Each number is 128 + 24 x the weight over its row's rms, rounded and kept within 0 to 255. Layers, rows and columns count from 0. Numbers have three digits each. The size before them is the row's rms in percent of the matrix's.

# up: layer 3 MLP up, 832x256, rms 0.0919, rows 403-522, columns 160-191
# down: layer 3 MLP down (transposed), 832x256, rms 0.0921, rows 403-522, columns 160-191
# gate: layer 3 MLP gate, 832x256, rms 0.0961, rows 404-523, columns 160-191
up403 092:116163130147099172142162140139154120125119109145120115155153135164071121135147079107116085135089
down403 095:127127104133106118141156112102097121114133169132153128119119115084123111125107151133140095136148
gate404 105:130145110110166155133126129110155152118135137097092104160156139180124119129155105125125164111087
up404 105:097125072114155121151135139110154165210128106124109177132160136102083134143130155142117112166089
down404 107:172093125086095123140099159128085071118141155140123129146069150112119142124135117100121157137109
gate405 101:113142153138145162108116108103122188132148129106121092107118100156143127116138089138171092137131
up405 100:148114139071120109119101169094122130136107161104132132117139113163155129134133197097102080172108
down405 101:123131153143124102163170126173137154106123123091143162091086112116134129103115122159109151078096
gate406 107:103090107149096118157108136116116148111121164115171168109153076115131164160145153119129122160124
up406 104:117083080130080148137155101130086137104122109129158143133102135072172150157111139126125150105114
down406 105:161168111144118102110116127117138081082158104130096134108122147173120132155152135127125149102130
gate407 091:157119155157084106146117155093104115109121148130118155114129133129123119115076161115150130173131
up407 087:116132128175135112127176141127102120101111107119132111170104104135171128167135122094138138158157
down407 089:145133154183117072091135118121082116112096134101130153121166172114130122147130115133153141123104
gate408 099:173117138159161119116117120132107121153116105133148118112148139141097116137087157162176076120147
up408 103:096158146120110127141133172105131128147084143130171125112140113123157101089092141132127152118119
down408 101:119146145135142114124111125171102097135157132145118135180140100158146132144134133128143149122084
gate409 098:139148118118104143125145091175082130081164129115150114128108123140159089149142124134137130127130
up409 099:170131144119124121135125150108117139090200120093141171145158148112142123152099129152112126136132
down409 099:159126148111175134145138153145098108157075141132099113114169148129093138125134108120159117100136
gate410 098:176164158118110127152124159136120149114142109083130130120121117104107123114146121160085156107138
up410 098:152105114078126145177093106117106072091151138138135128139133183089131158159138113132140109140132
down410 099:113133148096139118064122146126143167117117132122133141139138108152191104143150108093113082140129
gate411 099:127136143127149110151163126104129095090142121107144137097167120121128109122145188125147118186144
up411 105:117072154132150096148161126159136110127134089103101083161153143117139113124092105116084121114117
down411 103:175139103118183116148126105164157099101120144133117139113168128141129119142131160093125088147084
gate412 105:149110113131120095146115141138166127098140135128151092131109147139124140135186159135158094119130
up412 103:104091143120129146104168108171093203139142131128194126103173135143144084091117116174129125081110
down412 103:142118117141135126142114136135105096153134095123137099129118131115108136143111179115148112158100
gate413 094:105162117128113144117136094119151159143123107132137142114132141135111153133110101124149146109104
up413 095:126130116116143093085150151106107095119133136136153111145128154125112086138131142150157107088146
down413 094:151146104109144093106102098125159146123123142169133139148186110135129134109146131147096134109131
gate414 106:153085178166129154118159141140147138128099128137109122148162121149143119101103139112132123106151
up414 105:133120141111097133111140129093129130125140069179173132176109099133102162154105121135097085111122
down414 105:127152110109068122110128130147134129130082128110117131174135133100136106142154124159106141130117
gate415 103:108121164125137147124087185125143105120115090084125069097108132122158138125130106147145174131092
up415 101:130145130113181103143115118158139138157172147143127112139159106130084179144151133153128152127106
down415 104:122135150158108130131113122140120158114153137121106101142162133098168101108132141141116170110133
gate416 097:131120100155098071170165144133107130173082100124150167141146123128125118094151147127130142155161
up416 099:084137194124124143153098081101116133125109101131133096099129127098147155131133116124142132181138
down416 095:114120168118090094123145120137146120146130171136128098138125111090150151124142115133130147126137
gate417 106:174113149165122146170137090139130125133090137151108128118134128170092077087143111159117098144129
up417 099:129142163116090160153117109119142115149136165127132103138130121104147080155094128154105118164125
down417 102:127140126146123160130084106112139124127153117123117140135142186128158157145175137111113104131114
gate418 103:117151112154098085152162118145101131102127111107119086119146110142125141148127124114113119101156
up418 106:178134152113145121117113135157090101142176109164131127111094126099135122083143144130126151098178
down418 103:109122160093160091078149122114124179156065109105127146158166087085108122098179124155129128184151
gate419 096:156145197127140114145159131155139144152122155087173149116129116188126109153149130124135160170106
up419 094:130142077123123084130111145133124131130141109115125111147109110151103100142145142133113091108124
down419 096:124140075097118160119122091120110112129114107140099166154137166126154149095156120133185111132133
gate420 087:166109129173103109158096157108137126134130130152174117131142123140156107163104120169147094131118
up420 087:129177108133158114129122160159087128141156132104119114125150152168154120139118127148125126082121
down420 092:118141130113126120098114123107144118181111135108127092153106137075120157123106106130106156143156
gate421 094:151141146177155101149124146106166081136145137119135099099124100145134157143106158135089128114095
up421 096:130119137117116145157145106113142170096096146108093090134117140110113154100118106066156204133136
down421 096:157109163105101147141102152132116106113117128125101110093143116175113110141138112167099117113158
gate422 099:121148131134119132116140151134143138124106137116142147126130137167140119155127125146138169152132
up422 100:137088097139109074114149143121160116106101130120096159110098135145098127092167151122146125142083
down422 100:137159089136114148129127125157112122121141154123150149127132130144106107155140136129154136124107
gate423 099:151125101154144078155119163119171130113153123137156125131147130126124122111083160122153134104135
up423 096:100165120177112145131126123119098147113164124126092126134149136141134067122106107143095090126113
down423 096:158107142104157085108147142103136124091110116188144143146078114141134095092120169153134092094140
gate424 110:132154154163125161097141107140104068153141131100115109140179123152115123125138099141120133157160
up424 100:155147149132124088113120133137140111119129143131114150091134129138129146126129132098115096126171
down424 102:106086152121121116128180148085142190126126120095138114125133087099144174128150191102093141103084
gate425 099:177069133138125154108109168142163109092117090111147148101129134125138085148143139159184109176085
up425 102:119134144143102108164116134188131148117130131176164148113127090154115142193141136123106125122139
down425 099:129158118099093135083130148158140140139114130177114132092137132111105107148138102133165164110117
gate426 100:185140119124151112148130131093171125127155149115111128112100128116108135095113157121112160157076
up426 100:151158090112133108118152122097133124120152130128106114151107093157176116124086118159123135077088
down426 104:098106128106112093086158110134105153105138137157114136158104145135138145142142097091165099114143
gate427 106:158130153145117100161141127138138096139123155143132112100112119112122095111150120155124092132138
up427 102:114142135074075135136129127116147115147091139108103176121148101075136131189156135131155140179133
down427 099:140142142118161134103135087097131108084128121137078127138134118169142136140154110128112111120151
gate428 095:120127144178097154123110129113127129118168110104146124134088086182151091103127109125136093101118
up428 099:099159133104148080154144103101184120127109078105111137112185137156129110138159126126108127153121
down428 100:086135122152134144123189136135158081088136125149083102129051146128131127133117105123106145149138
gate429 103:147070148149091159159099116122097121136083121050162137137152089118140132167139155085140133174119
up429 107:117113121146090107138138141125096137126144115110138154130067134140130110138104104091178165118108
down429 105:120151130150141108103101145153122127107111120154079123159116178133116149155163152142099098170123
gate430 094:123163134164134129123084128115114081117101104115099087118117132183097090081096163126141148118141
up430 096:155121164137078133119159134141156161125147102136136135127140174128113121129107127099064139168128
down430 094:160125149148131101181138137114127156092151139118117124106086107129104094109103155130140107151155
gate431 095:129149100118146162122110090095143148131185118147106127119110176174162098141119116121136131198125
up431 096:140138118128161111133103125106117161138133141140166090117111149146154125122135095126147116105110
down431 097:098116115123125110139101141067095081107169160136100162094120141107115095136185143112147140171149
gate432 101:131113103131147153156124137110125128164123088111111129152114142118111140138129188138135118123109
up432 102:143176111142165149161148102150149109146127174136109134133166090150134123101134171104133128104109
down432 102:129119157123125120141113151116123112150106141125127127119142145126119146142142142118159123142119
gate433 092:150112151173101150141169157110142158134154098069153129136081122143138132142151119156163104135121
up433 096:108143115134098110133129101128142144137131150130138128081144149115148102118076139115136114114144
down433 097:090119112158114143183149125111127160167120162092125121140121130142125133127078145151142115157098
gate434 093:144154155123146122123127110154142142102163111127137174110136126178146126105164123121100166172130
up434 095:106103128129106167151130131127144070145112112131126122128114156099135085129157136143089141113170
down434 095:152132134120116144112101080128098049111130118080122188124119155155172130134148118138127140165102
gate435 092:134164164148120107156137117092133125111132104103169133139155087195121118134112120118184150111126
up435 095:124181151089097141149173148098147105136149091167148135108150121132189133115135146133132150123093
down435 096:070129092164161155170128148122131091125105153112103104108113123129121150185128120078124118143139
gate436 109:127129094173093180133125145153127130146087103147103126083126143173147103116120134118096127101128
up436 106:118106113155092151105182096121129120104101165136132115119139160111162093144133123148132126123116
down436 104:105147128146135160079099115138100119096149142098157138076155104120132090173092118121128107120153
gate437 098:118159153130166135101196163144103156093117117131142121148118181142121094109124089180147144135128
up437 093:127126142125115129140122118157182105154123099092140136119127107167125149126093104130153106105140
down437 095:139114102154098112115101130157152117160141106133128082106137125094110129116088139148117178094111
gate438 090:142103125139086166110119139136137122110140135119165122126131144149147121145120133110122139151173
up438 093:121135115134141094130118151096116103119113113125153116126109105135109163146122185164135092126075
down438 092:168111155142147142128118134138118140147136124107130158108115153138121087179132102106139134133153
gate439 099:167097098115166152140106126092124166099142090113122074120141117120114130105105140118154158132127
up439 101:079139129114130111131095107143122154131158132115144152125151088128108120113106098118135108150149
down439 099:160121157154116153118137119128134129116121119120112141100152151171152143123117159159157148115144
gate440 103:153096100142086144124176097128123121155055158146114122135144110132166082059101108114163095145126
up440 101:142150119114130148136150097142100116120147153155109153149157115130078091101108144130114145106127
down440 101:160154114140141145123149088109153131134131178089092092185163123111131118089116132136165129132157
gate441 103:141105086132117143125141162035147104119139125100154118119135063171177103172130094149119126131098
up441 101:145154130131103145105149080165121122181141115161108118132179135146107147108144124128133120094112
down441 101:111179151103157138100121123088119109152141112099128118146091135180160089187178137114112171114124
gate442 091:104079125200107123131186107122142126090105104143112127096148116140111143123119136147119124127160
up442 092:124154144107164160149083109140125120142144136153135127093135154139154137098109062114168121149133
down442 093:121142118143157140113139159169145129134100141117107152126155143139148182136115127146106117142097
gate443 104:175159144193139102120123148114147103119114112103102112113109103144129079090102109118121149142165
up443 107:129139114107147138115169102135124107075094111124091132152102135127151124122120140099142153132090
down443 107:108137153152148160142178131138099148125163145121116105138122118146107076138110128149122120118158
gate444 110:130113142150135094132120133130162131136111118147126106113163141134141123156120100120143137148136
up444 106:116154141108140154148113109123115130121143075115159110133138100112133094121127080155140128118137
down444 105:142153133135105158155109123116089092116164139146118107089101142113108107158160165162167136177111
gate445 100:109134108135136135121149138107086109116160128111173127135131154120132074113139116098122101101173
up445 103:137115116143105162111125112139120161111123153127166151128104096095123133093087094125111114123162
down445 101:161134111130107153158107137097081092152113128141110152101113156157138137099137127129132125122134
gate446 095:135181122101091124150132157144137135138134179087136108098122149146119120099093120129127111150125
up446 099:147093154114109130153144175112141119119130112092118154116163103162120135127140129046157101125081
down446 098:080137133115109110135130138123130119103114164090126158135114126126126113130117137096124129096143
gate447 095:151170083169099109069092092098138098153110128141098179118120091166103134135153106140160150130125
up447 100:142128126145103116112157128153100103118175171154118123133161122119087146154147113129127171124082
down447 099:104143182139161148131118116132081131125143122103147147111148138106164145095140141107084127104154
gate448 097:126155106162120148125155112131106114132096187127130094115126149182085114133094093116134128135139
up448 098:121127113147171098111134113126106087166147127120127182134143081107110149152120154101140134131136
down448 098:182152149112127159141132107148136134115094147181131107134112116140165172145154121141111143159119
gate449 094:121097171103114079151128113152147120137166153134116184112154145125171117136154116083178113116144
up449 098:129137094105113184111132136140147192161116132134109138115104170151132140128152110106122167144138
down449 095:146108130138132126117168136100116148128139123103141096156120088130177098112097177195120106118098
gate450 102:113140154154152095111127114113144132137108064115150152121080154151144143079062145115192140109158
up450 098:108130113129163111127125092140119103123138167117123145124120146122105129147109086118162126107124
down450 099:156128130126160107112127158131109157120179171161152139143114134096098148138127120151119101132098
gate451 102:113145112153147123130141129118146127081146113077110104128151092154164104145155124113161148100136
up451 100:084108152137153147127092089119137137135141141120130160134123132109103124144152112133115122164105
down451 102:101177169134168158137167144118124115134149120133129141092097132135153169089155139108135119184168
gate452 102:167130128167140104161169125080145106159133144101137115098147131141131110100094107153133141093153
up452 103:115114098151130082129146136104077131135118151129108107119122074088144122134100113167117154132067
down452 105:157086118141111154136108142118071130132113102182147161127137121092116129154125134149127125154102
gate453 107:147154127091097087129149107129135132127110176144122170131128151139137075115113157098143139116088
up453 108:093093135130122133151145159169144109142079129119144156121129110106125149160129098139108119111129
down453 109:118121143146135163134141138150133138133106109118142098105126107132177127171157127114116097121092
gate454 105:154129106172156128099156115079128114132108102126109094107138151174136101134093121089123146111170
up454 101:088154153102123122125110103123118109177098092159120144138110167140124111130103099166124086098133
down454 101:113104181129119127109134132134110113142091111139140100086096113129131122134166130137129082187117
gate455 099:150107156129099142151165143108104137154151129121168140187110161139131122133131125114141102104107
up455 100:097129094107123131120125151138128141113097142155112106098126132107144153120159154155098147145176
down455 101:181133118124159111116119112129135122100113153098139138115110125127168128159109150143137108116119
gate456 093:168125114105106136140127156096072103079126167127088138177160082176127114133108085104147112123112
up456 095:106088159112129139140118152166150122140136155104095113131118140128089112144118094112070151130135
down456 095:116169109128094100108125111123126138153159125146094135122131146152076107147109144128126150111146
gate457 103:150159103147136160156143103119130118109173125103116133126171144144119104135069139138130110123110
up457 102:169113131136134152130122139153121138094107077132152139119102116142112095140133139123153101152104
down457 104:131133133153174113155143135145136139110100125155148130130109100153132144142136138148133095114110
gate458 098:117082116141093082099111120135118124125100086127140074087114157127115098138127151103127132120159
up458 095:138101103132110159142093175139146112109107111109132150150137117149134099104130121095138142122119
down458 097:125117139136115100084087115133125139140149071092142139114105112124164116123169155121121101126107
gate459 091:107117118147127125089120094117141082179125105136106127145117148171145128125119112109128134114135
up459 094:133135138114094147130116147092085109086170128125187144084149116132185122098105128101162125090108
down459 095:121125172104121145145126137122062127138146093123111154155131144113146100153116181100119151118094
gate460 098:125084122152110137143121134112106139102110121140108143145139151101113112196129128135115154137111
up460 103:134167161139088146180184104137137173084135162135140160119108140116177146144182140111103136149121
down460 100:152091110152148138104114135126076149115124093143135139132161116109144180126113087154135140116134
gate461 102:150125147167141081124157132116117185092145122068087098114110097134165156100073129111139144172118
up461 101:121132182101162131132153131080097120127125161081132087131108134144102107124108125080090129155132
down461 102:109139144095123146119125121125124139156151134089121126104161168124137090150153148079145091113127
gate462 099:136149149145079143133102125110171133121135112114122113089115087144137168113090111177181099103127
up462 098:117113124107111091165113136118148089140146149150161152064117141099131125152096146091137100106099
down462 099:104153132142141137144151114134132148113142149153114133113120087178147107133117150140116129139116
gate463 094:143166127109146089139153203158129135067113116095153129118131117152101131120131094106145089099104
up463 099:172139110139137155117141145152117152132141137125120097154113100127150085136145106136108097135113
down463 098:133109099138125130152123130099164120139129155098140145149165104142135120171142138159145129115119
gate464 105:149116179153108138153100115134114123115123097099104148123112171111129129148113122153145122133089
up464 102:154157128127134173118113106098107099120128095109119096102126107144103153098155145109166102130140
down464 102:128084178098106110160116130124146138116130128101121098122105125114132126114088113141108142099121
gate465 099:115134146131121103106127104112135117116145118137122127100180147158086163101102184139134120116136
up465 096:117105102125123156157171179198110153127136091111122163152135139103092114115113115105159118104096
down465 096:149109141120101151146168101151091120086181120132126142189100109115141153104094139116113132124112
gate466 096:093169140142121099116158116085136093133142122136152107097159125130144077132157143114145154153106
up466 097:159118126148096121085158137091134146108126116129153141148118146115176118101096125175084125116120
down466 097:106140087156055115116118110143127109108144149123115152111121110165125100139166095120165163160158
gate467 107:111144146149135110152147142118143170168116137129127149151120146144091112141152109139139166107076
up467 108:164122115129163149161137085145142120085109141085112140094113143134149095123080138134132145115142
down467 104:104103145109139130082075152122112192136169137121093139127133135130147134135123152155120151156130
gate468 098:111107106124149158147161123125153148181098124132132133098158161156138155136145127166128100084124
up468 099:132137122142091091148143125170147142137145149170130107139087162113139142150085138143087139123115
down468 100:140164098133170122124147158151133129153094127153151115078170142148127138056126106122114105140075
gate469 096:126134158130136104172159114109127131125144122150108131128124181127141137125130112134095142155137
up469 098:117111120130179144141129077128156131159123159122154152107090099116130113122137160123091121120159
down469 098:122096138107154135146134148161138073122142141140089142173135169129095107104131157150105125147101
gate470 103:105173137169151139130154135064146095161097132093149134148139131122103147133131126114139093118140
up470 103:132117116119096147152109135118148159135133158168096113131135150137128128111086096126115162138115
down470 101:113158132138119126124129134125133138135086130131179131120116123173103138127109098163136113134152
gate471 096:158176129174126112155141148114149128142159089110132156134119129120167145131119161114112108096161
up471 102:137128135120134118136156130080142132077101153096161091135118136150133138100133089138105101150115
down471 100:156097104139138113129111133140164139121129137136137089116141118102086134113135069100154137129122
gate472 103:131122145130128096123152140139138140106131128139121085150141179118147131135110094129076125142141
up472 103:159110134131117116098098098085094118128114196117103131122156135165148093127130078133166130085115
down472 103:143095140135156133102134110179096103136123153156130166116120117136119118105173123128095124180102
gate473 110:154153152120161160114124133088128155109129108106114137135080114134138120145141111181118129174140
up473 107:122127099119150108122132072108182128103152119172139130130117129144140144150145157150128112132118
down473 105:141137145082139165148089127139104120101138101143142150102180126121115132119118097121121124142111
gate474 101:098167150138109140144124150093149142158148119148169100174157116155120083118105096189117189123154
up474 102:119140096123074117128140106107130144182136101138111166139143129096126094115137142130106141152112
down474 102:115098103132143129157142139124127149160150157112131149127119127115099140129161094122154101130152
gate475 093:119118107140128128131120138165121100075134093124123113108094164119114104146140110168150141125128
up475 095:143139142138140167174101129138133104091157086145102112129134151138141168113113117123096085119143
down475 097:151158141123113117091114082148103146137111161191148158117108126135077112170152142102142122127087
gate476 100:165104102145121131164108121164067156171128156116114126076143140194128157119154127122121128081122
up476 100:143144143122105140127107102147147164197079102149138141134144152151109147093099094137116152102132
down476 099:134103133132141157147112143117187118123092142111138114156151170134125123120109175074100136078128
gate477 098:148100095115151132121113172104148154148100125124146113126165130083137103126081143140122160153137
up477 098:114122160152172160100136089154119070162132127127115088091115122106097144136118129153124093094116
down477 097:079132155126131104145134124125095146149145123101111104125088167178129131123171117114125137137139
gate478 103:114145149143133133113161143116135087126132098153108093189132139134137055132140108103134113123118
up478 104:117131122084104115126132120142187116147088173123151129125108083141148119088136152098161123138133
down478 107:080148123130162142162125120134198123112119120099138165116140120085164125102136106144151129142128
gate479 102:124120101166123151115133152099145092139120110124136114104135154140109125148108160129118126107140
up479 104:128159158121148097157126093120121143163114107116137106177134117122154125089108127107099139176134
down479 102:162162147115169121117121132159114123136116127122104113156166134165116124088098107086106106169124
gate480 109:114170151117133118154125139123135145102108162095170108126154099153104132168145144126118132162144
up480 110:090122106095158130136108105122140145122141092096136109139160084087100114066131156165096079115101
down480 111:155090100101149094136124124141115105133097085109098142139096162105159143123137094140135143138104
gate481 105:152133144179139123103137120129122135145150139121104148094105135188175077192106089098167114131138
up481 101:130105125124076177151131156118133189144102148139150110147145067110090113077103161145136095135112
down481 101:155100120124104155159137135138113149113134152163176140151170096153105120114105135118164126147133
gate482 103:180133100124093102140106140138128137131152128081122103153131094079153090111083091110138123122118
up482 103:081095129116142149110102137124167167146143126128142116129167144113097171142095125114128115115121
down482 100:091081096131124155114137091146129115141168143128134112161109128125111105120149129172109127120157
gate483 097:186110118176122157108104158149139163123124117127155108107092094132133098113112116149132181089089
up483 096:106141151120123092163107115134134123175103139139149104115163139140114130072124169152174134124129
down483 099:104082073148161138093138124125147131107123093108147113125125111084089128109158130154120112168113
gate484 101:125093116130118149120140151184099107146105145164149146106093169160114084102096134115135115090103
up484 100:146107102129136111113140164112197101117120110157111127134158121112137121134099151113156129138124
down484 101:129129109145109130160138148124114159122134120121143140140123150179122123139132148126157120084116
gate485 102:157177124123137074098138128099179134129117156083146148089115110132109115112125133133123141154138
up485 102:110123110106100110147097110209129103133138121125146125147165128090130139177140086141111109094125
down485 099:137078170109144147085136187120120122128102135115173136124119103099173097138111151118114129162129
gate486 094:184101121131135126132138177153116156107122132109127119159181127124114135121121140127123119139134
up486 098:135159157124143157089123089132118113155106086111096130157126148137112132128166128074145116147148
down486 095:161098131126130154148103122129120133091095144139123150095166138134101125154088118120156124143072
gate487 100:109141141161167117149114129087136112090132115094106149177129137119107134110084158178176126133174
up487 101:158085157122127151149150126126153141094145093142173106136125125157166121121155132104161143122107
down487 102:104141138145097096137182128122139145089132118116105132158177110118100143136101123183110136074143
gate488 095:114155121147122102137126158103106094160132132085058148094159149115125089090092121099115138123144
up488 101:127104130155109109150134089126118101118124166138101135064123122121132096131128116135135144115126
down488 099:153140139104115116171079121110107108152156166114124155100137118112149097163107153144155132142098
gate489 105:183132145143137094122152132163111149081123122094115145136166117099125147155097143154165142145141
up489 106:132159132149149116145179157122127117106104119095130153137124151145118118142109106107157115153161
down489 105:150171132107150151161096141107131162125094140142128108108166121111112134131127148081106115160112
gate490 094:122183104127172145128120149127103111148114107088107094126112130141134101127171157160161165077147
up490 095:090112128135083118154137138097069112106152151124102106091138146080125130142134120108110163129145
down490 094:138206164142112114126115129087080133121091070137137105133140168147138142059132164127126152135108
gate491 099:146074136149123137143086139095144093103096107109175117082122140151121159146129166157180121137125
up491 100:119122144127104160170141113120153090129172162166159129134086118132133137170160160098133130129131
down491 099:114140122157128109103160115134138127188109121196180120170123129097122139124149139124124110114142
gate492 097:151133114148134122192112153098128142100123108120132127121128112113176103100081145119136117135114
up492 102:133133125157079102125177124160076103125144180147122112157143129144143151140175117109146107099151
down492 097:135077146182123108124131157147100119079139138114123133142144104178142106140116076113114126136127
gate493 097:112122167173109138174113140047097119119106143122120083102094105135115117123088086119128136123143
up493 098:116139090162154153117139127090166112095109063143136109160111114153114106083111130124097122120137
down493 101:074154125102126107140138120143106118155108110130165156086134102102122151091117140110095143111153
gate494 098:165152112156142118127111168110119168080159099107136131124115131123100122120134106118085145139182
up494 100:136147163138161100112146137144155126117088160108099114146125089161108155144111169124133155125095
down494 098:110146084120194127146131098142132148126119125119147140123113087089122101117137129132118124149152
gate495 097:128101111149140106148122137085168134133093151069100128110143119126122111150098085126164141132081
up495 100:141126166108112156168148135147106082122106137118146092133144159132109119129126137154160116137157
down495 097:106079137112176127157109137125140108102125141096125151087128104141109117153144130142137151106124
gate496 096:102136117111120144113137087104165101171131136131140153110170091112130164122116126115153122125159
up496 100:106110117122126097098155150114133132141123144164112159124156161152149131133160181115134111145106
down496 098:159103085118137150135097101163122124123153103136114117090100132187117146188130110111154112092077
gate497 111:146154162168111111137130159081150097101120154141100158149107131123118190111145116116131117136148
up497 112:129104121174116116145125143119146136147135143131153162117118080120129145200139168125111135142134
down497 107:112117173097112117128145130097150121138078147110105111131105103109140206103153111151140109106144
gate498 101:146097125147141129132094153118181152143101130112124174100152133119166147100135164159141165143128
up498 100:134086107168125087132155096137112156191087096124109143126125170122136058151126106114132133171151
down498 098:115094109155166128125121110126143135139157121101130100127135124119133096135174137125128173155107
gate499 105:134104134154147127100126130125141129154109133096149133136097180197106160138119090112136169113141
up499 105:121104108113120164116104119094163127107072144138116111117133135102117143148129093125114081173142
down499 101:142138120162111129142134132131131125104155110161125106083128102109137142154139180109145127092097
gate500 099:146148164176099139153165142094122139134113111151123148103084148165136163102104161127092154145170
up500 101:130126145118148077142159199094115136130132126075130145134099143144101126131193167126152098113157
down500 101:116116125110136113092130177106190120115157146118132106140142156121125137160160131118136107156112
gate501 099:122117183137160157132110177105114124116163106085126144119085168157142123124119103143153106141080
up501 099:190032126121177141155149127160098101117148110092126118147092129151094142128078121156166105109136
down501 101:133119129126160159152114122143162142096100176148130158095117165160137145144065124126132097086123
gate502 094:146118174163096132097130108129078162171131148126142119146124159133161120128160136117156107104135
up502 096:120115113115089148121146138132162135138097118144134156110161177163161175137104152175115107122128
down502 098:132143165146118118120135159153126148143224137125169126134137158097124097147131123138111122160141
gate503 103:130183132140138108133137143117135158096160148151143093114159149158103108175099115201143148092146
up503 105:157122143155128138100168133101079137108093123129115127123130148116116096098152146109169116107137
down503 103:121127108136065153174100121127140125091120123101150094094140144129155124125127126165142134092129
gate504 096:163116101126152138117146166145105132106135166151137118109132138119141134150133121134111145101120
up504 095:117116160140119119105131113096149100143097131138118181126135127158120091113127161154115147106138
down504 096:127133129103140101129110164145110107127127118141123123167105153150096161116116107166113108100095
gate505 100:143154106143177149175116174128161123125144109094083152104118114119141141128131122166130125132114
up505 104:109160137128113124131123124126073103139123166139135116139171143151171147108081115084136082126104
down505 103:126143123138100181097137138101147121133089151102155078112141124172117147068157124133144092100153
gate506 105:146158116146139107119089141107141151135180117132119183129099120128149090127131155167122114086123
up506 100:131143116158110133155162104175101099104147146146102116159109105114154142117127130104146117103129
down506 101:133125093151132166161105145173135123152150116111113134124136162147089114110161111155105114138082
gate507 100:159108130149064123101106140137132115135131119120149117161110149151102122164158101152141118163108
up507 097:116123142119119092096122110100127150139124157130115111127089103110114153123110121130146172131095
down507 097:136176111098097104122125110089097149123137114130059122130115149083110136144143104128122154119132
gate508 097:115113106126105096157098139121117124159114132118118096072178086153165108133142175126138186181130
up508 092:134122139175159139141204151103129135139137116101107163158104163149106119126087088103135106125126
down508 092:138108174117103115120102138089165110155112099096125136159128171122111127103167149109148128171159
gate509 093:113149156139121136146202125113133147145123115125117129109131117187131118115112127102167118120123
up509 094:129140106126092142156178165164125138165108125087130120129137140141148115168119110126098117101141
down509 097:176121157138116104153118105126158112128097138148146142163132134155142128167149164143131168126108
gate510 108:126138145155159092111126180105130132084108076070095116160124138164127129113121109121149128119146
up510 106:143174134092080119181168121128165109093130118141122160089151105168125112095112113126118135142128
down510 108:115127147135114144113085122110148115133120109110124133115116131159161111143165127164138168145103
gate511 105:114128172136119097121091137126186098148152115121128119119119118146145125136129125170139135087124
up511 103:179141145125098106109122119132106126143142152110114102154122128099145131124098095105148140093092
down511 105:132136158133127131081140159152161158091118148101155129118126130094159116115118133124130150138128
gate512 103:131123129134103103151138134133152127171093151142143102123120127128080139132116125124164113112117
up512 100:140134167099125097123104170147099126182124117136149142101145112142084119166108130111117160137089
down512 101:110172179092139141157167138091136122136199137172159083130105144153117138157158138112123172109103
gate513 107:132080085172100149117163098097112128083131088127123149116110108117149092116159119124164124096136
up513 104:161151163127154174090107147125138146103112069124132074119138130134106146110117111151130119096176
down513 105:151116167148147147134161176086103119124146108166148153151155120070125156157103115116141112158134
gate514 099:115107142152137117125106114136148144121177117111110109124109115149126164138122153137131176116112
up514 096:119112087118092162146145119099139147109129115085145150141160097104116106134162136189156123153158
down514 098:139122126144129075154149155129190114129124125113172180120108120112106111119106097157145116148099
gate515 098:179097150158112148145130139126159141126102146118119098166089158159128109126142132172177104115134
up515 100:125155154128133117130150129130103086109160113171139102075161170134112141110177156110101159144169
down515 098:111116121162161130137139156128110125153134104110116133134086094166127166111062114108137165124111
gate516 097:091132152133149133129133130108144085158142151083085076050103115162042138100134150105112144164129
up516 097:118120173134155128105141132126114114164111074155103107146109079094119129155095085153135182151148
down516 099:176119139154137135128139148125088130137166152150099134109166146134147151123167149123091117101106
gate517 095:157110093119107145173144149149126149117139138153128184109134135126149103074113116135138133156069
up517 100:174151159136150130122141129094087105137129129147148125121166158129085130139175132138138085125141
down517 100:134137140113093139153119136124111146137129100137132121120128145159121140121134141131136070095123
gate518 095:146143141141113124132193117134150115119132126129126102106110145157101124101085132104167117164137
up518 097:154167100106143112116130113100121118103097129152137106156137168119113098136107195119119109131068
down518 097:119098103113166157142103112102134128106147124154111076111137138125105132120137110062135114184084
gate519 095:158073121125130130125117119125142115088093152115095095112129116157155174156135171118129129116128
up519 096:145103152133084121153136165119107100106090105155162163156168111121151153130141099108139152109056
down519 098:097100124127156136114108146139141118105162120091105096132111129152101139126155131133147162101148
gate520 104:116138148143120119168101157108124073164153166108160162126156137136098103148111116137173110155134
up520 103:123126088108166113124122148159126115101130111121099147138141157093156101133139129127101134116094
down520 102:116172098126142116145146088111083120108121114150222146144145110106137096138106099145137128129130
gate521 105:129197119143162166138164167126159115104135095166118145159128113126117123151115139157139084140143
up521 102:093114121125151122093119112130166141137126113134138121130097121144164091117121112160129086091127
down521 104:103141109123120132124112122108126132148133103127133112132127113113119153156121102110102152137108
gate522 106:099120114130144104152096132164126125101117138132128119140121148142154099081115121186139143107110
up522 104:135130157126156169102130167150112123177111118102147143133118108140081065137137126108137120128119
down522 103:110107097137107155126139109169102173118151125149111130157140118122139146135101128160151136156108
gate523 102:126117111146089091118129119135114144091091118120121138100152132083159132119121112117149116128159